From a checkpoint of a small transformer trained on Wikipedia: vocabulary 2048, biases.
Each number is 500 + 25 x the weight over the matrix's rms, rounded and kept within 0 to 999. Layers, rows and columns count from 0. Numbers have three digits each.

# up: layer 9 MLP up, 960x192, rms 0.164, rows 596-631, columns 0-191
# down: layer 9 MLP down (transposed), 960x192, rms 0.127, rows 596-631, columns 0-191
up596:488527524499554467538552527517511519514500484493523489480563528462506474507489533558514509486482495495469491477458496506473503515508526536553481500537510454509523454471486523527520498484490491461500470483543478513463492470533514458497491505501473536520497540486509514484473502508431483479513503466433490456486470502494495509504519518514487519483526477491496507514501506516521490479485482518537479464521540531487451500567487501519484526505522481452548528516485515528529475488454518478552482531482453484504461513494485512518491466526526504500484497517510460543451507467494455532
down596:499486507499558469468516461497489466489554500501489498503536546511530436493430512515486478511491482513531517527517504511506537478476483468538524497452506461498493477466495503495492478517477499508474512529529492528542469564509533532570482501460474440509467487481557543517508525484482473496522513506520578481475504508521542466466504536456528514450526491514471478494497460488481497468552535524444513483509467532512452506524491488497537515512522465546496523486482509517518480473488496537465538499482480500480470491478487524507519500522491490527531466501509539442449487489517478532
up597:513512487519479481465460533529508474533501536484498515456493520504515512515520472468520503498545464480547544507487510497501513524535515474530481537483520512487527515498490513507515524462505517504495489508508470495484498477480516499467450498538491518459499503443507517501504519458491468564508501503482501497497484481513487497526496512535500478501475517449520456515474519536487507479498524505485499513489537470471510477523468494499492504473443515498512489474507547518533452487505509520526499518535524464519502449539495499477494504504506499506487458519501489506502510481528481439
down597:502487508515536506453492516520489479488478535519515490474488519508523472501515484460520509511494479497492489499503543511483532517529527494507526503515500474475458467536499500522539529500473448493491490460490517452531514490518483468468519526509457467478529510508499501503479466520539511494499505492524513510571494478525504496491475485492456515537514548492469464502483480486480487478469522509513479484502526479508525492475462525509435564499512480483499506479503478510472516465500503442511526496486534506518527516503489519479514498489515545491483505477513510532538506508510533489
up598:484497506498506512480500509474493511454478472564507514478461512513510523473522506477509510508493508453474481511492506544510515492519497479474528482486496480449514554507529519512539504488527511506479518500518463456516500513522477527505512508537452489522489479505492488520457489481483470457547513530549491491536486517505503530512500489505501461507497497462524478490489514488473555495497491488509499488504521530521457506537517532473471469501479493511511508504496546517512498511500504471487554513473513475491489479523494515486481498457500506505519537525528507493553490505496472492
down598:485487497482505524474532489502520458477501476452520528499477509470497509543513516518501476465503450491506522502509480531476523469499462518504479492476505525495504479491521511491476510493522520516448508515509482466487505470511497504514504499499479556491505489461483473531509494491493507477440485504491531509492515514514515480514474513498521509495490499507472467509515520510480524497508498515472495541486501526480467496505531503504507489490516520461524519527509491539463510518512533471479471495448483531499511482482518502512536538523521539522465530490502532542498517482513510500
up599:499538508498513452523498496478521506504483457532503509488504484531477493462508521463513501553491485501452521489516488516504510483491501501472480523439519507509506544511497483522513491537507509487519518512449519496490487505514520533515523517485528487522491480509477497493498512457489512490501487459451503471499504517547494525506493519502489475529516482529529509458480540486475468503492504507517536494492514516491461515531509509506519508533492540501515500490490548492519508538497462517490490526491479494476493481495516533476512464480504468510506554494496481535482467498453491529
down599:478508519479495531511528484504479512464507511480518513550471543487521520498481491488478474462525510463531479530511552530488505509494481472520487480502473448487509462495482491488521499477495523522504495535524536483464496472499469475485502480499507486495526523490490510511497534515566481490507524520479499495467495520509503496499512521479528495519460487478467493482527527493485476535497500480502498486478507505487482517486494498494513490525502488508479480515473501540498521520509520506474547492489512505452515508506470479487497496527525473528501486509517493495495524503505507499
up600:507484535527500490505502476489477533498507518516496508497471483533489539413494518512492501520478471521482491497473520498516472509459506468487548478499533521493488497466497540504534526494534555513454483519528506501490534491512529501424516497528498502490479482465505500471507504517511485510532509504512473522519517533530513537477504459515460491518481470447512506439491462530493440489512531519477465485477514507521552470511538491454503471508523497484497478503461500471511479519471511510475526503531484502531493487521511531513514481459516502497524562496514505497487454442492513548
down600:487509518505515487465504476460522533490484494530498518534547486439506494503474513495506478505462501475490542474532523531486520511480478476483541452497527526504507456523489507500493543498526515516529460493553545474491481527498469519498501499508486524478483550516487497518499478495491470525495525521505520481527487472479479463484458489490504509528482510464508498511472499513468518523519520521446519508494517467503546491482482500456503485482509499526519513487520512491548507481512485491442482483490539491542500520498482496484532468520522485528497475493473470518520495521503496489
up601:475509464462517458484482507497518525507484437480492470510511501501489514488518495484486475508479514459492472544483503476496497494528494502477481491514475487448535525505468507482508525469501520518529443442480517527511551496537490475490513507499555519487506528497494521534482521469490511537538512467528500494503510510485474507511498465512520510495493507545513499497447494489433529528499475518526556524532554539507470462517481497505494501491481472522493480517478490525537519523481508477501491522504488527512463482535517473498471510476524511518498489527489457509476537492494499474
down601:479495562513548518502483513534480529443522470516525526455528498512497475516507506465474506448490476512503518504529472509507517498468488493499525527504481513555489466504536495513487516459483492487537491513496522486493484551503516540484509503513480492523501501543494503507483522489497509490483528494524493515480476485505527460532458520530483480496521510508470494524542435489510512459504508471470471521505514464534516469481515492521481503508545501504518515492495522494473490510490503491486507442505513473491492506504512473465477513531484468465489471531500520509500507495497515482
up602:474465501487501485513526495502544485517464532536505488502479499488468492483473477510497499533517497485454532523549539497481451491520517494534473501480469503502463546542511544487502507503529531529463524512532513527465485491510513486491486500512526556476485503532518535470449474481507445473531489516463510485479466531519490514491468461498523504485501513517519524490493486491495500508502476522474474488459515483535510498515492545502473483495455487479500447509485512521520492546489504517522503516477443479487507480488502482478524473495506487520495539513545436505531508500529493459
down602:498490501488496501479475512493508492525496496487486512525476507506507482527498505500519484465472503494484494494487499519554500500459490529524520493498506468486519509471464457515481501505461552487454537515492474488514510553525490508509477467449491510511510512545539473518474482510526483513486536499509524508473498513474525491483515526489502489548528500493519509469513491477500470462458494511509508516513490525484475509490463527483509503491506511511526497502497518515484495507487529496496489492514483478478527497463458530486482512522503478536530503514516523486452577473521504473
up603:512442463465540505531513487481506464462507486510534510513553480512487554534563516555482500480441489480510482510488505495529491547512530507502491454509511485482453514483513490496530555487528517515501503501509483526483500471526556474477476572518502501497495489463487525478478483549463516497501463461517530481476518516503521540512520424489513470508481456446494467465487529493468504504512485577493531504444488532536510491497527552492487520485513495435480494523481515562474515492501483504534498488496509502503465461532496520463513467483507534539496472529511444524497501497497498500
down603:504526498512532491496507494546492462531542506478502485475499483488528499500555519476483502486505545468481491484439513547528476517450497486513454515494461464426504510491499473478519465500480509502528467474551540433528503521537492527508463416538516478462503541522489463471435527500528461530563490428453457432520490486514537517497514503503443536521501500514522478495498515488514503533480505480534485500464510496489473483465492497467511524491537491527550493558478544560570526475447466467513531516480528554517540475508492475544531503449479498562515522521555534537497488519453499493
up604:489532484486483502483473534531501523512508495508476496514486504440509480520501523513496529495487539516484473491491465486492510496508509499492486509501498520473518528507503512495504534501495493507514504462501495483511513498497467497501500519451501501500474504523505492508502533487479484525529488488508455518523483552509505473471511519508535515497476503499514504516495513533495521446483496501513522547482504525467456512526512493492495503512496515511522504483488516469502482496518477494551478531488501517505493505519489525482483504486525494505466503513501463509466464534503452501
down604:456495509522522545534503530492506501492480488475494507489499519518493529475481472516484510487504505496485505532489522511534522491476512523495484485497503485517463505514501463491505484525505504527504499472490508482530502455505514530478496493503486500487530539486526507470485489513481512496501502509489479484486473517477512506504492480481510455478494492502510484491510511477493479505493483535512506538491518491522469473476494469506489518489478503529499515505491527525535505523495512510450532504519493501488579486507488495514490501477482495513507535517512521496506449483525506488
up605:493487479509491492510517528489512460532497532483495505534521490474447519453495497533512504529499464490506499485501484492519490553555519460520495481505495488485496464529541517514487537496528480543474500481491492474500497458520496498477506479504513535510464470515515502502461519489488498484511510502484507502527481534488457508518491519491507491518501512478525485462469492515469482523515515500504529524515536486483469481511526475479487491447469478486485506499490469511508484509501504497516524510502492482523506478538473527481449491518520506486485493490546497496509536500476500486
down605:524500502501523511458500523517517514531492458492505530466526518511530492539481503493474493515516495504505513493500484509498495474528501524481491504464505521466467494482496497512506520516491510494498484505504492505472501487498492487473496498505492475504472481474499486485520510479515477509486474501526552525512521502495498485492535511476493518501507492506454505545542516496504487475510462501472526502481481500496520488523494556530461483490473489494510497483512517480529500506504511510524477516454519525507489484498497472523513513503462469484491513494495520502495529487500517500
up606:458522500527485489483534480508522492486473513512491541529503495472468545547502473501432540493457494474506489501498508481522491496469516500516473487477523521465481494467539487478514481470486506535469476496552511548513531508540465455503491517522492480563522476545481476486514497478458487519501540487510469512532548483496504553448491436521546492465490509483531476486481500492498458538523516514510490498522501479469509502558536538438498497503476544516525476511477476474515517498501437489500491500483542546494479483523470579478511548536458503499505511476493509480518527497498492478
down606:512476541491495530440558502493490515501536510468509510529521490480484497503488503538539463459502513469547495488487506483501504457507499477479503528512508447467506550548501456425477559561486479474551495524463518489487463526483538519482494567496437450499508467461502497492507472514478490464483486461529491466545517503534497531509483481567551462530530541487463504442519463491480483553529494519516499493523512495483513509506502462480465466551515516492496478497492502484512554500499513496473496511462543494492455472481519518540508543514546547503455512499537513472510454526482471512
up607:476502498460529500510496542451540469503498522498478535510471497479490511476490531482556503535492473459497494477537499507527506503494494462498524508513506485502534452566490498488522508484501519536466533467514485499439525506540458534483458510515451493529456487522489472502499501510482500543511483462517508519495495497496493536499499481512547496496507508508498520468490504475517439524483483520499503515515532514477519546513493536471483519492454489529496512533465525524500510515504462500495494515513514563525480494479480489509501505520458491497509478485496495519514528497486466502
down607:526490499477498488468480462485506475482539513546477510532530534489498514513482511506477490497536504508493489473489453488505525519530484516501513487484507535513475509483517538523488517536536499502537482520528477476473462536516535497525513539495492507504472478538504485496490500480472501500480477528521511453473516487491467464503505496512470519478471486472486460494503521495517542468466523480509479497546480514487512490536515482485517482513481502511482502499491500471472451454515532494505558497499501452517501503507516498504503511510558497481487492506534494457548508493498466545
up608:509489489480510511503531504490483522497516528521488544491514495512495509467495486513477494458504480477528522491489504513507484478485509521511509489442532487518464498531503517509484507508463483486515481493509533484502498494501510491479518510521492513499513478477448489525504495502498480514519495526503483533514495520473538491539506530489507484529519501502492513521500497515505475464492491479517516516502490507487514543504500499473499520480482494511551513497508501467494501503484482535492498494485532511478475494524496493465484505505482499498514528497509478492524501457496495499
down608:496484514488526502514497481491507480487485496488538501505489501482485502509499499512516515491478507512490487532522519508520506519496488482499469493516497495491494498497520490486519496491511497505476526488502494504465508491483493487492504518490505498516490502499505496497497484504486535514493506511484498505483512509518507509494510499532531498502483471487492500475493499508498492515518497514506483511522531501528483498503478475486499490483496491486480497516486499515510478520510515483491504507502490528478485520483504507519511496522495503501486489504516509524505492508500490494
up609:492506528526508508511500494435470511485529506527492517499502447484507521533487495516487522497474488489485512516477518477505492510476526490517492526467510496486539439466514510494494486470493510490456481507527506559512494526440481509480462528519510492493499533511516495469523522505477503498506481508485495503514462562519500484461485474557486520512500486460500480480504516538498491459498526539494461488523502482548503505544469514515477448450485474480509487498491544490500462535510501478488522487537519526516511494472522539484530479471490484514510531506536485516504478504482495503
down609:542508479474521486499521480535479493532520490501498500491480533541506531467469483488511495535484483470497531463500497521512513494482498504477503524524492510504474467488499496515510476515462530484559494516468515460484500488491531513531504455465504451472501479469510523508476495485515485500498475513463483494536538502504507529509473483522463503511535493533495521504493507486499486501467496446512519503501534544492460485475509469502506473522528522473473507475565514506554472509512499470511498508509513461501539514495475525504515512502548521487532483484485463501538495527527490501
up610:490495488498593474500555509508546527479535500487529519468476521474503479469475520508477531482491528488472551512526499511536493516500493539493482489538502504477460540500484470504519506496528485486474438479483463492507517488476529511489473545476524497513454499524467493484493495491470505510528524491481448439493501551494525489504489467538520510498486492526529493513497541537493525483492511491521460472502478513518496489494491516499482496485523512490532463469494536526543478528476529541522478504512481500507495480519509506504467454502511509514495535488482451495470501497496494449
down610:528503478483487516467506479522521511435482529504525495535528495524508494534497498493470515513475496543521486519500494524498519465503551535448481483501521518527484501506520527497500511509547506522479511523504461533500507523453470511499453529507461506495542500520537488495501495447535501509493517503486534482496505488493522482490520518477454506506501525515556544474500507532504469482479477519436538473502510488512502543482474516535478487519548476481514514485507496446488479435479502446566485511519495480477494509522485472489508481508489490471470497514468514498479523468450532530
up611:519460543509500476486532486480542525501521523512507505447472478508497470481516496464499509514506483494474507498458481494529504465521518463466528539492561522493520504514526497483489410497512502500495489443480522522480511499467539491455510524509487507515487538470519513514521564486496509555540475492499464497492507478508511493489470454504520519477470473527503520484506515498491474485515502494488505506506479513516497517510492485461474503532517534527531463508477487507492535547467504505501508505515491523508483465506526534510509520483518451518463519526531530531511462497476509485
down611:501481518450483511545541468507491500495472460468509528500506478471503503533496531474492499508507527559509473494518493484541532475451508449505498491496541498514516475531498495525476550469461477518490495473553520507467520514464533487558487492468477473464510505532455507493479515507485534503480559534499467538519512479485520474518517470495518500516503475510480513505490490496527480502519504500511545540522476476471511489524536494523488463458502516498494527479528508486492503496465446513511499550512486496520435504514464498500489516517511480466522486483498506505486529459524523481
up612:520491474474474516530495547470545490473496506489500520475490497503495495508543517494514569497493484492510485518497470538478484504496500474474486530524512486534512533516505495492474488512493544486489520483513495511462483485477504503498525520526484542482529489517460503506499491445500511563492495455527532483477517533503479468513492511494489480489464509479481476521521530506501492500528506521504520518517507532492497509492471490524457489503477503485490506524472538480485460506476521495504529512500490549482495503512505500498489517473488505510453537523480514495503485532416484480
down612:471482527483475448520515508501495541499504522518488495461508492517518479478488495495521487457515515495463515507462516498465536517520485454510547486482489463527507495500473489455507468472498507531495538502464538499539527516488506490507488490503516503503467487469508490470501470530511493519528506492495493521518456478526501497445483457501498513460512531478496535531509481500500510519488480477488542475463531503499522532524525536482492514535542496503493535485536490526512562503505471521555494475452537467518499494529508513477485507520522499466497494487492479503514493490521480494
up613:466480532510545468517499469494527512535471462494523457493489513499508485542495561537493525453482480484504494512506529475511511517489492499510505507494516537496474490517479493450486503428461505502486509497482510536452528512520473501485469526519506494487524580504504511499502519465520486495471515503496472520501501494500527514500474515528531523492511487500502486472479507512509480490552520537514468504502508527503472511506471556491496504516506503454534504483464495502475485506488507463509518494502510547541497490483486499492505486457518482442489482516521483523486527539491510467
down613:510469513494517558530500493514488501494486516497492534492502513517506483458481480470492508513481508489484513476496503505558498518478483519491490477464494491478476516499504521512496498491467452507485478524486529502547494484527501496490519467492513486508531494468500558503474458456520483478485476517498524467517511532482499481490509517516492524527498509524489492480485507508480512521490523473528525491481510527524524513494497563492528460502453503487481506512475512507501510554526506487519533470479492518483545510524510516518514521483498506502535450467496479526501507500472508460
up614:466539506493540484496494491530482539446460485510512516531490461490513531500498489473494495452483512466468530491531505504505496498452527496571494480518466495460518495500506493494472493444497496528492494525492505540500558518523485482490450540507510520498518486490463503492495483516496500513500539427487498511488497536502523516489508494487519446475555470467539451481494516578459564482466534477521521547494493480506497562496491532518463489525481474524536496504513492545550532550501470503479504507441524497511464489533481508519435485459526502553490522533505431512460490462482498463
down614:482471532500498480500496532476480529525490503538496528465468560504489553485491481551513486568502488509540527508572473485494533487534498519450501506511500537495500471520503511495514495523545500468469569483457485482491436488497519467562536518548467516532493478522494466487488494481496465473494489486534505470487511449461517492485475488486470502483455500521481517543516485507463532491509514474502513516478486526493501469512476513474500474453486486523528517559466469543493426509449463481578515492512535461503493503509491502465524491514514497467512507499487527514515492471475565540
up615:471536521510468456534478536500516504472471545468501470502512476486487528470503481496516507489525504537462512468477520492492503527482512516518467490509479508488514503510504502475527462475493554502477503516512481499478502490526473513488469513488503559515451481521514525503489478513483550496483468495453454470504507490500523458508447476530542490469507443458534475497484472508501517502518506502524545508492527487484527518493503507482481497486463519512515497516510475469497473540503496541508487522473502494484516477500484556473499527509501493510504527537492467506488514490485519484
down615:514481527520552536492496474480492516495474496489504505539499515470533488489498473493486519490506518495511439528534529449513479494483493496487523513510494500546494504507511478500496543518515492497494500546500490508525519501504491475514462522505541484500524490460529551497528484534476510476508501493530521508550490462519485519503487505496532510465461513474541502443512483532475465520498484501463467542503451497452512480522507476517496489473528461512498507481503498482520477508521457469513487483546537510528446474501466490531507502504496507460527469468522503521522503474499507505
up616:523481492499518524508516557544505451466510486555487502532435540488491483508495550478497524492535516494473482469492543529496481495505499497513451563505549479502492539497482490456553453473517516520501515479499492502506552527491510499472493501502498523487470500422468518448487510484468506522467481502513500503527480512460468474516467517509493480503537491469512464449483498490482489462477494485549473490510508502502533507502496512470531469478518489479485491519494524515544497555538480520517542540504522532515496495565514528471458491492507454495517514539492473483471491487526489488
down616:544530465466465510487535493502478515494487499542516494484508533471481510527533471497500505467511490493507482501481480532474542493544532501472500475533536488531508508493462515506495470485515509504457509561498552511522527485469546504503528475479527469511502532437472525474495523500501547452536483545525489456521503521483484511458506503473456547473498505485452502481444536499489495427515474492516509475456509481462488465476500502517522504482517509522476482512524503521509510496452502501510475487477476501531528496537511528548499505518514489495467509492522531454488477491489514557
up617:468441549502513476482559491494509482492467453513494483497525481485476514451515530501547513472470519482481464499538515521513519499518535487525514470495533490477528545497476494501471485518499519509513475499500479464539502537510567490487493544492497496501489502462484535504462517523475514521544498476523496499505524517488497484480486488488497490492472451456489475498502492477528510526521505518509531549471512507528457492489500508508505495535497541541493468508482494472504499483475470527503541533526460490555462479503495508465474551453547492485473507541516506503483477491485492513
down617:537506491482534512468513471530485505524468487484512515515521476497523499498492481486508503476454548532548496498469476494496465473494498507475537500439555473518487516500534513527494511496488523497511517533544506533504483504470505514499475479497531513470510478486490440458509479476489493541515506455574537491515512493526497438479567524522538498498463486478485506508506463467455509494486514494510504519501485540475480484497538453512479534491509526493488469489485522556507529444476519507499513522548499485466477504520505504539518523537486481529453488489501517469502476490482497488
up618:472497487466538479455493516510500472467529478472485492501461523493499538453503532473512535508489506515449566505493526542544463512511512457517464488496441509473469480540495511459493481442522473533519460490525504500515517499483495466511530493551530507537500529476506525523471514471458480492526512443482482546542493494564527508525494469528485451524553536475505521516483500502514506520465495554481525547547538537497524452517488497477523536476483508504465449545523523465548442503448456531483505532520514494475459514494485497498516468517490552517500495493505457503423441482504464500
down618:474497464577510484483502473500523502483529495465505524514495499457516493487493516487510505506483525505474463515458507507498494474499520502506507526482504488498481510504444527508445515502523503496548503522516461495503484525501514528498545502523487484491459547510523524476480506481474511529517490477513486524507494539493505497475479557487441505502527526487457505568529460471484530516470479527465587518513539506546517510450503511485542526473495448498488484497510510515553493492485512495475449486480502502484480525516466499488490523482500542500452492532518505487504457490457490525
up619:500549488485573537494490550496537512528517569557509507504483492515484458481490482480499498511511504505502559532477514508513480466501536505485555487498536487509463509497484492494458495452493514507496467494556484519488528544571427444492472497489488485490500483463518525506505525506518465498527488482557438530525489546492504530479485481534555503509442503456502461457512521514490464471523514488555471482491488508520465533509465524490499459490496484477531495538449532524523485475486459484507503486490514526510487462542515507483473550498468476487516509511485481524515516457508459479
down619:516480529502545538509467536498505528520491493490491510475553470482459470476519472489535492521531503518480485540510501517515499497490523504461502494430473513488463532526485433509420511455502512516514525488492533494482441552500537449505468494460516477522532521520509527527496505500498501507532479492519476516533536508505527483494467480478482528491548499516474509519529490541451490516514556501467464502521491471479486536481464545545479481507547507497475506512505503493509500528498517439415504526515478489556493513448494476490533486497502526473473466482505503476508537436468500533
up620:532496523508509509528526505466519464533470487511506519466500467504471497480484478460476527536509459440443540450481526481522499500498516513483507471502529445497508467492553486499527442487509495520463488430526511512483508513546496523506499501497520544498463482479484535495494526509529529488539480515510512523517490526480490531478499490530523543482503530505505508438531496480521505497512483499501507491473498507512486492520483525518515489491476503522513501525505452513491504503456508537543531527523499501475480504492536510480527458485470451486520570484529513505465480478481480465
down620:496478492490482502473485502484474483464505488515485490483546505515453538475421510530521510475511546529515509523488473510488492447508484530511540497507502492516493506513512482499489509491502523493461498521542523501521502568513492475498522519510470513528497493542499499507503501529540526514437488525506480499488513486524518492439540480469491448528527476501529528492514525519497426500538510527448516501515502528476493519512525491509489509471457457486488492512489500512485505496497513473544442542516532509480486514467474510493484515525453520456520514492471492444473505467515526520
up621:474496487550518436546550501466469471539456471468506518488529508471431494474501542507478509498513469501523485484530481541495454510456559491494467500489503507517456502507453532516493455512549481487486455522492465459461533480551523516476498542494483505455476514499484551493516540478476514505523512476469510485527482507504531496478513460505525490492478489492531508501507505501522488516511546509496518468581529494486488509498495494532490510520484477485534490527474564517536494512444465528553527563528440481506483480514481500466489475426509493532468528511528485542480503494484475520
down621:455458449514513525567524490486476463495565451500479529536505500516498582533487501488471507496505455553469503504500539463451524465483524526479541504530538504493446489516534459492514491506461526522421501498484496544461451520517519557505477543570532489530465442524461560472528519532541529491458438594476546515507501469537438530492426434503444465511533510525475481485469530501508478431451549482532477468503487513511529526573428458567552469447525483499487500488513504530492495481504479513545412538561431522472482515499483505530453513512460484485523507521485501506550472482534512498
up622:483500502450579482561527526487473544477486479509472533473464485518543525496524485492455524477535482498469481527480509523523482503521522496538462474505499490540486529446500529511468502434495479513489516522481526545509550467506550452495521503500475507434469490498503531475497509474482457503480535492500459470489508522500478507522492495571526513539465487509512526445502478536451463489527540496490495512480485509489514551511480512483494478448499518518494449524502525480524480546469505509528517538499501532513486511500504504475518451459517447489509533565538455461499503484514492511
down622:486528507465494507499533475475470496539520520553479478477517518439513526512500449521485521481527501514510490533497505473510483547566520519557458471483522491516525456471488513485524474538520585500425435540499464499503526499492538450492458475468466517515513484485535495475470551469493538520493514478472504554477533519491480491480488484496525472506561479486473480514495433477477487507464520538524503464499482465479467442515483466510504499489518514437496504534484508512461511531522526505517561478508544532476498559496535488536478475490482500523561510502529476523462534461525518471
up623:510505515504555491489467463519470469486478482539512505465503492493465521528507498511508493467523480494470481544494517472509523520519517463575509482481504497500478534470506557511507495496529465481503497489452507560469530487514483466465472513499478527531495502539500503504520482434500505475492466454517477516505504533502441485492506499490520495509517506481543496467518492522459496487530511499520507532523518512473513501542478510491480472519468512515481523502475493496524526505550518511500504526485533463487482500527479490469454523513527487481506482536495504501511493474489468507
down623:480498487536510480506492515478482470463494469489487460488521523500558510476522514506512498512477481493492469423503538476479463459526489540491521496467504504521522526510475462492517494513482500535512493519508471501498510511480501501529490475528486547472481490538507480486484509446549491485467463444526558507517525518465504510483495510549506498516511527495463501540525505508521462556529457503519500514492490480522526456517535474504475505533511499499521472505525499453477522501480542502509518482451561520532505512523528467450476518490475536530468559458517447513488522544514454513
up624:499496535524483495520468519500505476541511492527492503496520481513439478511488511472458510498478507491526514461460523477444499513475540499538514510493484488531520487513502532459520482499501484516503453505511467491496538486536476448505464520525503520510503525452475519479500496524485484513518505489536485520522525487508496538476473513522566475512491492503512494492480508541543525464494566499494467491485541475531471482527481492498499500505476537492529520486476494480515490498522444520559514497454535503484502464545469492492491483531470484519494503500520498484492519442508484502
down624:522519554525517509514493491483512504553487520480561505465515521488570529441531523461527471515484488507495486514496463478481500500510515484476493527534494522476483462485485481491504520529515538478539489493488501472483466555543549508513489456502509527448517509519494465524497497481523503505504463508504519515484501512499501476517519476483512530532465511522540517530514502492488528505516520457486537499511472446464527465492555528486503448492492495475474498543497524460501509503506491462494489463475480502522497528510479482519487511530486468462472478467469471498475491479499480515
up625:467494492536492461512526471500454476486462496498508495492504501461521531503503493518529496523472505489475487503456542473501528493473522501520462482502485490504520486472525494489477461472493526446518526464501536494508520466461487515498521517517550513503502504465453503487492536458479463504473511497488489464547512480507495501512493487496549495531490519490512480527499528474493540527482499571481523508509545508497518487488523541488527507495470529504489535521439537508537447519480487513489510519478501486509454473522462524442514481543539483540500511493497512493502509519517512497
down625:527464484441506507527532495540495479510543511524507531474478505518520500557531512483478475513547528522464484531534492507495502479501481452526509503524458526523479519510494464551530531473483483490526501512468488531495525479524480462532472481452490516510504526521504476493495485527460494485503503483486517529482496501501471481528512498453466520479471519485510527502529500505486474516486529525479520451514528514537514479517483470474490528474464490488494510490487518483472530524489519477498465514513484494492482478464529502480490501509495520467496508511470512522494508508492492531
up626:447526502510481526516529525479491517502533512538544464470497536501459492512511498502519497524487522485475537469441496519459484484498515512528520545506520494477467497502481525469480463455509534522453530532521484535449472485510456472453516539542470535479519527513529551479514507479533488506481447489483499491503470525521484506498506509505478513468471496488472493494482530540499489467526496571535480518481507518502501491486503473536519526465538463443517476536484477499527462533508498516531471495458481493499481496565459504517515502502590492481491524492497499503461495467520454513
down626:452522540510517509502525565511498511497477508534545513485519478474474504501501474515462536479518502505524535497473502503475448506478607499497495532537446507465488479513502479507481491477539500477462500481441537521558492438486487502507521495486472500498461553474487494484543484565519519508484468512544493515490482506509476518521492470486457542459514521455450494540495490504510499494508487533505497530504539559507513537530511527506449468498491518535500562559499425480474498436499540510504496452541537490487441520505468486512494468522489503514470478519491476466501455450518458544
up627:486483481486486507537465484489547519507470496498490511450486473451491471491548492483475490513529495490494520463518506502479501521464494509507502505529477517514434488505467504485538486469538490491471536520525505533506495503498496505518535495500506496496514513510501487495543495481479498510512470495502437502499500508515492503532499480572541479438535494490516493513514556505529506477507505529503411530523498547473490530512498482506514507480514521458481483522481530516489535509488504517534524488466469518479473497508496526514503521466512496510504499522540455479499492498476483495
down627:524492498522503493509508487516510473493488438485420470552543482492499474455512492455544558506516492488505526452497491519517509491499528512492507488506478474463523499495513502536504520529508514481486475489500518444515508518498513496506510458477537495503433495497494477501532507516506536512513529484505475496478503545514523470480482475536479528511500471487501489502486483466468513525484469475521487510498534514528489501535500474497516526504506507512493498511493507513486498529509518494485489517507495549501503521482466522476513505498455501522514519480481490510497503509495528493
up628:471500507540509495480577534480516523511495523498526537481524448523545495538519473498476478560475477491500532515496507515484473485487532502526480462496554469513454515469515528528497553471494498520471497484483488510505470509534517495474489510519513529513496522489510519457445548526518503583552511514497468513526509522517533520500501485490494526468470496483484490502460481502549455470511533500477485506520476504512519464522485485483508450461494479521518446476518501437490504537451497534508506497475482509499449505514466541502499499471516486495550491495561485498448476491500521531
down628:533462466496523418485480454495536501531467495537480501472487487525479496527445504470511505501473497517479552507469491508515474505520516493524505463423514502479514487479568497493551474495481516461504511541510516454495471508450549497476491518543473519482485468500488483508477512543528519481531534451462487516528512497550510497514549495500478509509529484448500525493494504504442514534468562533491531493517505511496490507445534508512527518557486466468510486492538510502556508483486519462496484547529532479492491460504490465460472494496533506545509516515480505444512529529510513490
up629:520500487492513445483523524491491498480508492506554500487505502486538450520512509513476552462513548493481515478493464486524496516471510485475506486523542517482489545451480523484510484495540537509515508481512509501487498498507510499511532539487531492507469476498457505492484519470463508465487493425498537489512499506490505565501487504515490524479486441498541473492518517488520488500480485521530529520490537519478544536510511525473515521470466506499552516511484474484556510519486530488505485492513498473531485444529545478502496493500494491518463490502494482514498465508487457477
down629:513484516524486556511498495509537497516507478529455517556471454501465497531471535500469521554521531485459552518527501465505574485505522516479469480454441551474516535485516498498475493489509500481486475498538493476524504501512523507464474497502520494506515510489498545515498480478495535522493498524488474490489522466502490538509486511517474512514516511507503510494539496486517522520502532467484445515496523474489514480519493534506490482492450476494480522449542498512489468477554473490521473514519482529497466507508486465498486472461511530472505471557462451505482534494473530489
up630:478451500498489455524488527512491533512481491496471500497506455455478498477511527518463523505464525492418506524480481488508503511473492471505496552500540484489469535502501539486539508478507479483499503496507482497481504493472443520474473529504489505456517487536475524505516498497519536479520493500503492510510478508485465521496498489502510507518515520507517483512516503532488514504495518527509476508503528498471438506506461529488493488495504538522501514500468538524483503532485476542501490507474521504491498518504496513518516490477517516498511532525487493523512505489499504446
down630:517530480516500488480525474504501519487493488507526501503484506507517473504513532502511503484490521518510466479493501502488516510529471484491515483545495499523506524501504497507465524499444487493444472486469539545529531465523505456525497501510489475502505517482488499504502511525523487487463465505494505509479468511493504504473503532482521485490514515520480526480533487502518507517486504490521525499492492490520512549505498491504516513461511454521506483515520479525495463501524491481513497490510507463496482490535500445483500529502444501542489504460557491527499502463478501520
up631:503514478500499508481511484496500472499525504534539496504516477450521480475531472525452495544473544505484515504503506486489497494498534496495501461488482462512467529455475480448547491500552471491528493536499488499485500509525483445457493510502506481502489505487475496481491506483489469529542511527534532480511459523507456533517505480496550482505472484507521464431485498513488453512508508496509499502537520510532486516506488497460557517479504485510535528518472550521520525483459469512512472535471520487480493432491490555515498525445502483511524502541497462545527541471492491502
down631:506511457524500447539441446509487506447452490465511514536511499521495533520543522499518527460523477473469467473494529516529454508503483495466530518502490452488490541544496521493514523456503504478496501502499492509534484479539528492546446513470549461500495545524512496481494455480512531445525496485523451530510494471477509529494510512469498512508494497510498540477471478520571450530465485506513487485500458468493483496513506500504540488520533504505542490535506476510500466531493506515515486486510509542461485517488478524542507543516471459500520526484512497491481511538474510524